python train.py --n_layer=16 --d_model=384 --n_kv_head=3 --d_mlp=768 --positions="learned" --qk_norm=false --extras=["capped logits"] --init_std_up=0.0233 --optimizer="muon_variant" --beta1=0.93 --warmup_steps=200 --decay_fraction=0.551 --doc_mask=true --train_tokens=755800000 --steps=5767
Each number is 50 + 12 x the weight over its row's rms, rounded and kept within 0 to 99. Layers, rows and columns count from 0. The size before them is the row's rms in percent of the matrix's.

# layer 4 attention value, 384x384, rms 0.118, rows 0-25, columns 0-127
096:57 70 28 53 63 48 49 67 43 40 49 40 30 32 44 49 47 51 46 54 47 48 32 42 57 42 57 44 60 53 44 50 87 35 23 57 70 46 51 52 30 57 65 54 54 59 47 48 53 50 75 53 37 70 39 48 41 47 52 33 29 47 38 49 59 57 57 40 51 44 43 64 60 44 48 58 64 57 73 75 72 63 49 61 65 60 43 20 26 44 76 49 42 52 67 52 43 50 41 32 28 35 44 46 60 33 56 35 32 61 62 37 59 32 41 78 35 48 32 56 43 42 64 52 57 63 51 47
099:68 58 50 65 48 73 46 46 52 41 40 63 73 60 42 63 43 33 49 69 62 65 56 45 41 45 37 61 35 44 51 48 35 33 40 51 65 52 44 64 60 62 72 60 45 55 44 44 55 53 60 43 36 62 40 46 63 49 52 43 33 38 32 80 67 51 72 67 31 58 44 49 53 40 43 29 44 32 50 58 67 64 55 53 43 47 55 63 31 58 60 48 50 60 47 59 50 43 39 72 46 58 48 42 41 81 56 47 48 48 61 39 72 40 50 52 45 58 11 69 54 49 50 38 22 51 59 80
097:40 34 47 43 56 72 57 65 37 30 40 60 36 80 65 44 47 48 52 58 60 37 38 59 50 58 58 32 61 28 52 29 63 51 54 46 43 37 39 72 52 50 55 62 82 46 50 57 29 36 67 78 62 45 36 44 49 50 23 54 64 50 53 58 56 63 44 50 54 42 63 58 50 55 62 48 54 33 59 56 60 71 48 58 64 60 72 52 53 34 43 45 40 54 72 50 43 59 61 40 50 64 35 42 41 50 30 72 49 77 44 33 30 64 45 52 51 51 61 61 58 28 58 48 75 42 58 67
102:50 57 56 52 57 71 51 59 22 40 49 51 39 67 71 38 52 46 57 62 53 52 60 70 33 43 45 45 62 50 37 35 41 42 74 63 38 64 41 77 56 41 52 43 61 53 43 48 56 37 17 59 58 52 59 45 34 48 50 55 50 45 35 61 50 46 48 46 39 37 41 74 38 44 62 44 44 47 49 35 64 63 49 55 73 21 37 59 53 64 59 47 53 56 51 36 51 44 50 55 38 52 73 49 71 28 55 32 56 56 45 35 44 62 52 48 36 42 54 51 38 28 56 52 45 53 79 63
099:49 64 58 43 41 46 63 80 41 58 60 36 70 52 50 45 61 36 55 21 58 49 45 24 19 50 49 45 42 49 45 58 40 56 63 51 36 39 32 76 60 49 61 69 56 35 47 52 47 59 61 40 48 85 40 71 43 45 63 43 40 52 46 29 34 34 49 51 43 37 40 58 20 38 32 34 68 64 44 33 50 64 55 43 54 47 65 52 42 53 44 47 55 31 65 48 53 31 40 53 47 51 43 26 36 41 48 29 48 75 40 28 33 43 68 57 48 63 81 47 65 61 58 54 69 41 35 38
101:36 28 31 66 47 44 67 43 51 42 45 28 24 36 48 50 49 55 48 47 38 42 24 59 57 45 42 35 38 51 61 57 49 34 49 40 55 60 35 73 37 73 26 63 56 42 38 55 52 33 56 61 56 77 58 51 75 62 49 43 36 20 56 58 66 62 52 58 45 61 50 43 57 52 52 54 35 53 40 39 45 45 57 26 48 35 51 60 45 57 57 50 28 50 39 50 37 42 48 78 38 36 58 40 36 48 44 50 54 32 47 62 62 61 67 66 30 69 49 41 45 45 41 40 40 63 47 48
097:35 41 53 33 46 53 38 47 79 44 43 50 53 60 54 43 38 43 54 44 64 53 47 40 44 63 54 44 60 47 39 60 40 53 60 73 45 51 46 65 54 39 63 48 53 65 57 59 35 52 62 32 45 58 50 48 32 40 42 68 68 58 45 58 22 40 66 50 43 48 59 53 42 70 42 52 50 64 57 31 39 54 38 44 55 49 37 39 26 39 54 58 59 45 39 43 49 51 30 52 49 54 54 35 61 49 42 38 49 45 39 36 66 23 48 49 63 44 56 42 20 48 47 53 27 55 58 59
100:51 55 42 51 31 37 48 22 39 44 62 42 32 35 47 65 46 49 43 67 57 35 62 55 78 55 65 51 19 53 46 43 69 65 34 55 47 56 60 36 78 53 59 61 51 40 44 53 36 58 44 50 48 42 28 45 53 61 49 45 50 52 66 52 47 57 47 49 45 39 52 28 54 63 27 61 42 62 38 39 48 48 47 48 56 53 62 68 40 51 51 46 78 34 33 60 49 41 53 52 56 56 39 50 31 51 44 37 63 52 44 56 59 29 37 43 36 59 58 43 32 38 45 69 46 48 58 50
093:41 57 51 77 47 39 75 40 64 60 37 61 51 52 42 52 47 31 68 50 42 49 58 47 69 57 46 47 22 76 45 51 63 72 27 62 58 56 60 39 59 17 64 63 41 51 81 46 69 63 70 39 53 64 43 58 42 46 70 26 66 50 45 58 70 60 68 36 46 52 56 52 53 28 43 45 32 47 45 52 41 53 38 51 51 31 55 64 39 39 42 53 48 43 31 53 51 53 45 58 54 40 53 55 36 64 54 22 56 56 37 60 53 50 57 73 44 47 65 46 75 35 54 32 47 32 43 53
104:47 72 54 79 47 53 51 46 56 40 29 42 35 58 21 51 49 40 42 40 32 29 13 59 36 54 53 37 51 58 45 35 51 70 64 30 37 32 61 56 56 73 70 51 57 50 36 69 61 55 59 53 58 65 60 60 40 52 41 57 20 45 76 46 62 56 54 29 41 33 51 54 61 49 40 34 46 60 63 48 41 47 46 55 48 70 34 32 71 29 39 30 50 49 47 54 55 42 43 35 31 38 40 46 71 21 24 54 45 48 48 38 33 53 53 45 66 54 49 40 29 25 39 39 50 18 59 59
093:47 67 48 54 54 37 59 35 38 44 51 32 31 47 43 65 42 49 53 78 63 56 54 58 54 60 46 40 53 60 43 32 35 59 50 62 40 73 51 39 77 31 68 64 35 40 55 52 57 37 62 59 27 57 54 61 36 72 57 32 61 56 53 48 58 52 61 43 43 45 82 52 27 54 58 28 59 70 48 41 50 51 48 74 49 73 60 47 56 56 74 49 42 50 66 61 38 45 57 57 45 52 60 27 53 52 61 49 49 48 41 39 47 57 45 46 38 53 41 58 37 38 29 36 62 47 49 65
091:55 39 61 39 62 49 60 59 67 44 70 55 81 50 34 41 62 45 45 60 56 62 59 58 36 43 46 52 40 56 46 21 55 35 55 42 74 35 58 36 57 59 56 47 29 58 43 27 55 66 69 50 33 30 43 50 51 48 42 60 55 48 50 58 65 57 50 37 37 50 60 47 28 53 63 61 57 52 45 42 64 71 45 45 47 47 70 53 52 37 30 57 49 56 42 44 55 60 69 47 58 52 42 59 51 52 35 30 57 44 56 39 40 42 39 74 69 47 60 52 67 51 46 61 50 46 52 72
091:58 57 50 58 53 44 45 43 37 33 50 65 51 59 48 50 57 58 57 52 42 49 28 72 68 42 58 40 53 65 50 35 26 62 43 47 46 46 41 62 44 41 44 57 34 59 57 43 20 34 38 63 57 40 31 59 18 42 51 52 62 68 55 46 33 44 76 44 38 43 55 72 56 78 55 54 64 44 52 44 44 55 39 59 45 56 41 61 35 64 56 43 56 32 47 44 53 51 49 80 50 27 64 40 36 38 46 77 76 47 51 69 39 76 55 38 49 72 64 60 65 43 55 39 44 37 36 64
090:45 52 47 64 48 45 74 58 28 64 53 36 43 48 51 69 52 56 39 55 70 48 26 45 55 54 50 51 33 44 40 33 54 40 65 61 44 49 51 70 39 41 58 52 55 55 71 36 45 58 64 36 55 49 45 66 34 49 53 44 51 72 41 61 51 55 53 24 42 67 27 48 54 55 32 55 38 51 65 46 56 59 51 45 27 54 50 43 56 53 68 40 60 38 65 59 46 37 64 55 31 50 47 56 38 26 52 44 50 73 77 39 52 49 34 57 37 47 49 32 68 29 36 26 62 51 36 63
099:59 57 45 62 63 22 63 40 73 75 61 64 43 59 55 52 46 63 61 64 54 60 53 32 64 48 49 67 48 60 56 69 65 57 34 65 52 67 32 52 53 45 59 64 44 59 65 40 64 34 74 62 69 62 56 43 66 63 47 54 47 58 52 40 54 43 56 27 60 80 45 47 61 77 51 60 35 56 52 50 23 49 57 45 47 56 53 73 51 41 65 45 50 46 47 62 48 69 51 82 56 59 43 41 43 57 66 83 57 45 55 49 57 37 57 41 47 47 55 52 48 48 39 51 52 54 47 30
096:51 41 52 29 46 33 61 38 37 25 62 42 58 32 49 38 61 44 64 41 74 62 56 55 60 47 50 49 59 43 62 51 73 49 47 51 32 66 48 61 65 37 31 50 56 05 64 48 49 60 35 51 51 27 51 33 23 57 61 51 65 64 43 45 46 60 37 54 42 44 70 43 43 27 38 36 34 69 37 45 37 66 54 38 37 54 50 40 49 46 29 50 48 64 58 54 57 50 50 55 79 43 24 29 56 46 32 29 48 50 59 47 40 41 61 46 46 66 77 11 51 27 34 62 53 52 73 30
093:29 53 41 38 60 61 41 53 37 55 44 36 46 45 29 50 49 71 88 59 47 85 86 25 62 53 43 53 53 40 38 63 62 56 54 63 26 58 75 39 54 55 35 39 69 61 60 43 50 65 57 47 46 46 70 44 46 57 63 54 55 34 32 33 90 63 37 36 46 33 58 63 45 43 25 42 64 44 84 42 43 60 61 47 45 42 45 67 63 37 38 77 50 48 44 54 41 57 39 53 69 55 39 46 87 41 45 29 53 56 58 47 49 37 36 53 69 59 28 56 44 80 43 45 58 68 36 62
099:64 43 48 38 62 66 71 55 49 50 55 51 51 38 50 42 56 64 57 32 52 65 65 68 54 29 53 46 45 57 28 59 69 54 57 56 51 39 55 42 46 43 48 69 47 46 60 44 50 34 28 64 31 44 44 50 42 64 41 32 52 54 60 50 63 42 59 48 51 56 46 46 55 58 47 47 58 39 37 51 59 45 48 76 55 52 58 51 69 49 49 56 43 49 48 41 36 53 46 68 37 44 66 41 41 75 46 32 82 49 48 30 80 47 60 47 41 28 66 51 57 49 53 36 64 45 42 31
103:50 37 64 61 47 54 53 46 49 20 29 63 68 60 19 57 33 57 54 66 68 48 40 53 59 42 49 61 48 61 29 59 38 20 63 41 25 61 37 54 38 55 60 55 46 38 35 40 56 51 34 42 56 56 51 50 57 53 57 33 42 35 53 54 33 48 54 48 33 48 58 43 37 60 57 39 65 41 65 68 73 59 47 50 82 60 45 42 49 57 56 55 53 47 50 49 44 46 25 36 33 43 51 47 43 40 66 15 17 76 48 29 15 49 44 47 55 43 55 50 55 53 58 64 41 71 57 66
101:57 37 56 57 72 49 58 44 44 66 44 60 53 56 85 36 44 52 40 40 38 32 50 56 59 50 63 48 55 68 57 32 28 62 67 63 64 50 50 38 34 61 41 38 61 55 27 51 65 44 51 50 43 17 48 45 59 79 27 48 49 35 36 74 71 39 44 60 51 45 56 51 42 18 72 34 49 55 75 49 75 52 53 65 42 31 69 42 53 63 42 39 72 50 55 44 29 28 51 48 48 42 49 33 59 60 43 49 42 43 38 64 48 49 48 60 57 29 35 40 48 57 52 54 80 46 50 34
100:62 53 54 30 44 51 47 49 47 46 49 36 60 47 48 47 70 67 43 45 38 46 79 45 42 50 64 65 47 49 36 46 44 71 58 67 43 63 72 59 30 58 69 56 39 56 36 37 40 70 47 67 53 49 40 62 72 38 63 31 51 45 68 42 61 54 41 64 72 72 30 48 55 33 42 75 19 56 53 43 37 30 46 39 72 43 48 57 55 40 48 42 24 55 50 44 40 26 53 37 58 62 35 21 57 55 53 26 44 73 43 41 33 50 44 60 38 69 60 47 64 54 46 73 85 53 55 45
093:60 57 60 58 36 40 63 50 47 64 30 29 54 35 63 45 57 57 49 46 39 60 56 55 47 41 54 32 57 68 35 14 43 68 49 61 44 64 53 41 44 53 41 57 65 51 47 73 38 55 31 38 44 48 55 67 47 56 45 49 60 53 47 52 51 60 50 68 57 46 46 43 44 48 68 46 61 28 54 45 53 64 47 62 38 57 71 58 45 56 53 59 51 47 50 58 28 38 41 47 30 58 57 69 65 45 22 84 58 33 54 58 64 60 45 58 45 55 47 30 44 33 40 24 56 60 42 63
101:51 62 53 49 51 40 38 48 45 66 56 48 46 62 73 59 56 45 43 67 36 33 43 43 57 56 70 37 71 55 49 42 61 49 45 31 51 57 21 38 75 69 50 55 54 57 31 40 65 30 47 58 66 51 36 57 35 41 45 55 50 63 65 70 36 55 43 57 63 58 47 67 51 45 54 68 40 53 68 42 47 47 54 62 60 56 31 47 35 51 53 26 48 35 52 50 51 31 53 53 28 28 56 61 65 32 35 79 34 42 47 49 44 43 32 63 49 42 39 43 18 41 37 75 49 45 50 61
096:61 45 42 35 64 62 62 48 56 39 68 46 66 31 27 59 56 54 31 46 36 77 49 59 24 61 48 54 68 52 37 56 34 49 47 69 38 70 62 55 63 58 40 58 60 52 36 60 51 53 45 49 63 47 47 60 57 51 47 37 56 51 63 50 60 46 20 48 58 70 65 52 44 20 56 41 35 60 46 40 51 53 45 59 61 46 55 49 45 40 44 69 76 34 54 58 41 48 47 45 34 43 59 50 49 51 60 48 29 40 58 40 61 69 30 41 22 34 31 37 23 54 37 42 58 45 54 50
100:39 42 56 55 45 42 60 51 73 61 50 57 46 73 56 48 56 58 63 53 81 43 26 64 59 41 76 46 45 56 42 73 40 32 58 42 70 30 53 58 46 61 36 47 38 47 45 59 40 41 36 62 57 57 55 37 45 67 43 56 44 58 76 57 51 38 57 24 58 48 40 35 54 64 46 58 47 45 57 54 69 51 50 58 61 72 59 59 50 46 43 39 56 58 51 49 45 63 45 31 49 51 45 55 66 44 40 45 38 54 74 41 54 51 44 67 41 44 45 48 57 60 32 51 35 37 57 26
092:50 57 57 53 69 42 67 36 45 57 31 68 23 37 53 63 68 62 44 36 47 52 44 50 51 38 50 52 65 47 62 69 38 68 42 53 46 58 44 65 49 41 48 30 35 74 64 37 42 46 57 51 71 79 56 68 48 57 49 52 52 34 68 51 28 46 58 49 52 40 56 42 59 32 34 46 42 34 40 62 43 39 57 54 63 38 42 43 28 46 34 39 63 41 57 54 49 10 56 41 49 53 55 47 67 33 62 57 56 67 49 60 51 58 56 36 40 51 65 75 57 39 40 46 59 56 62 50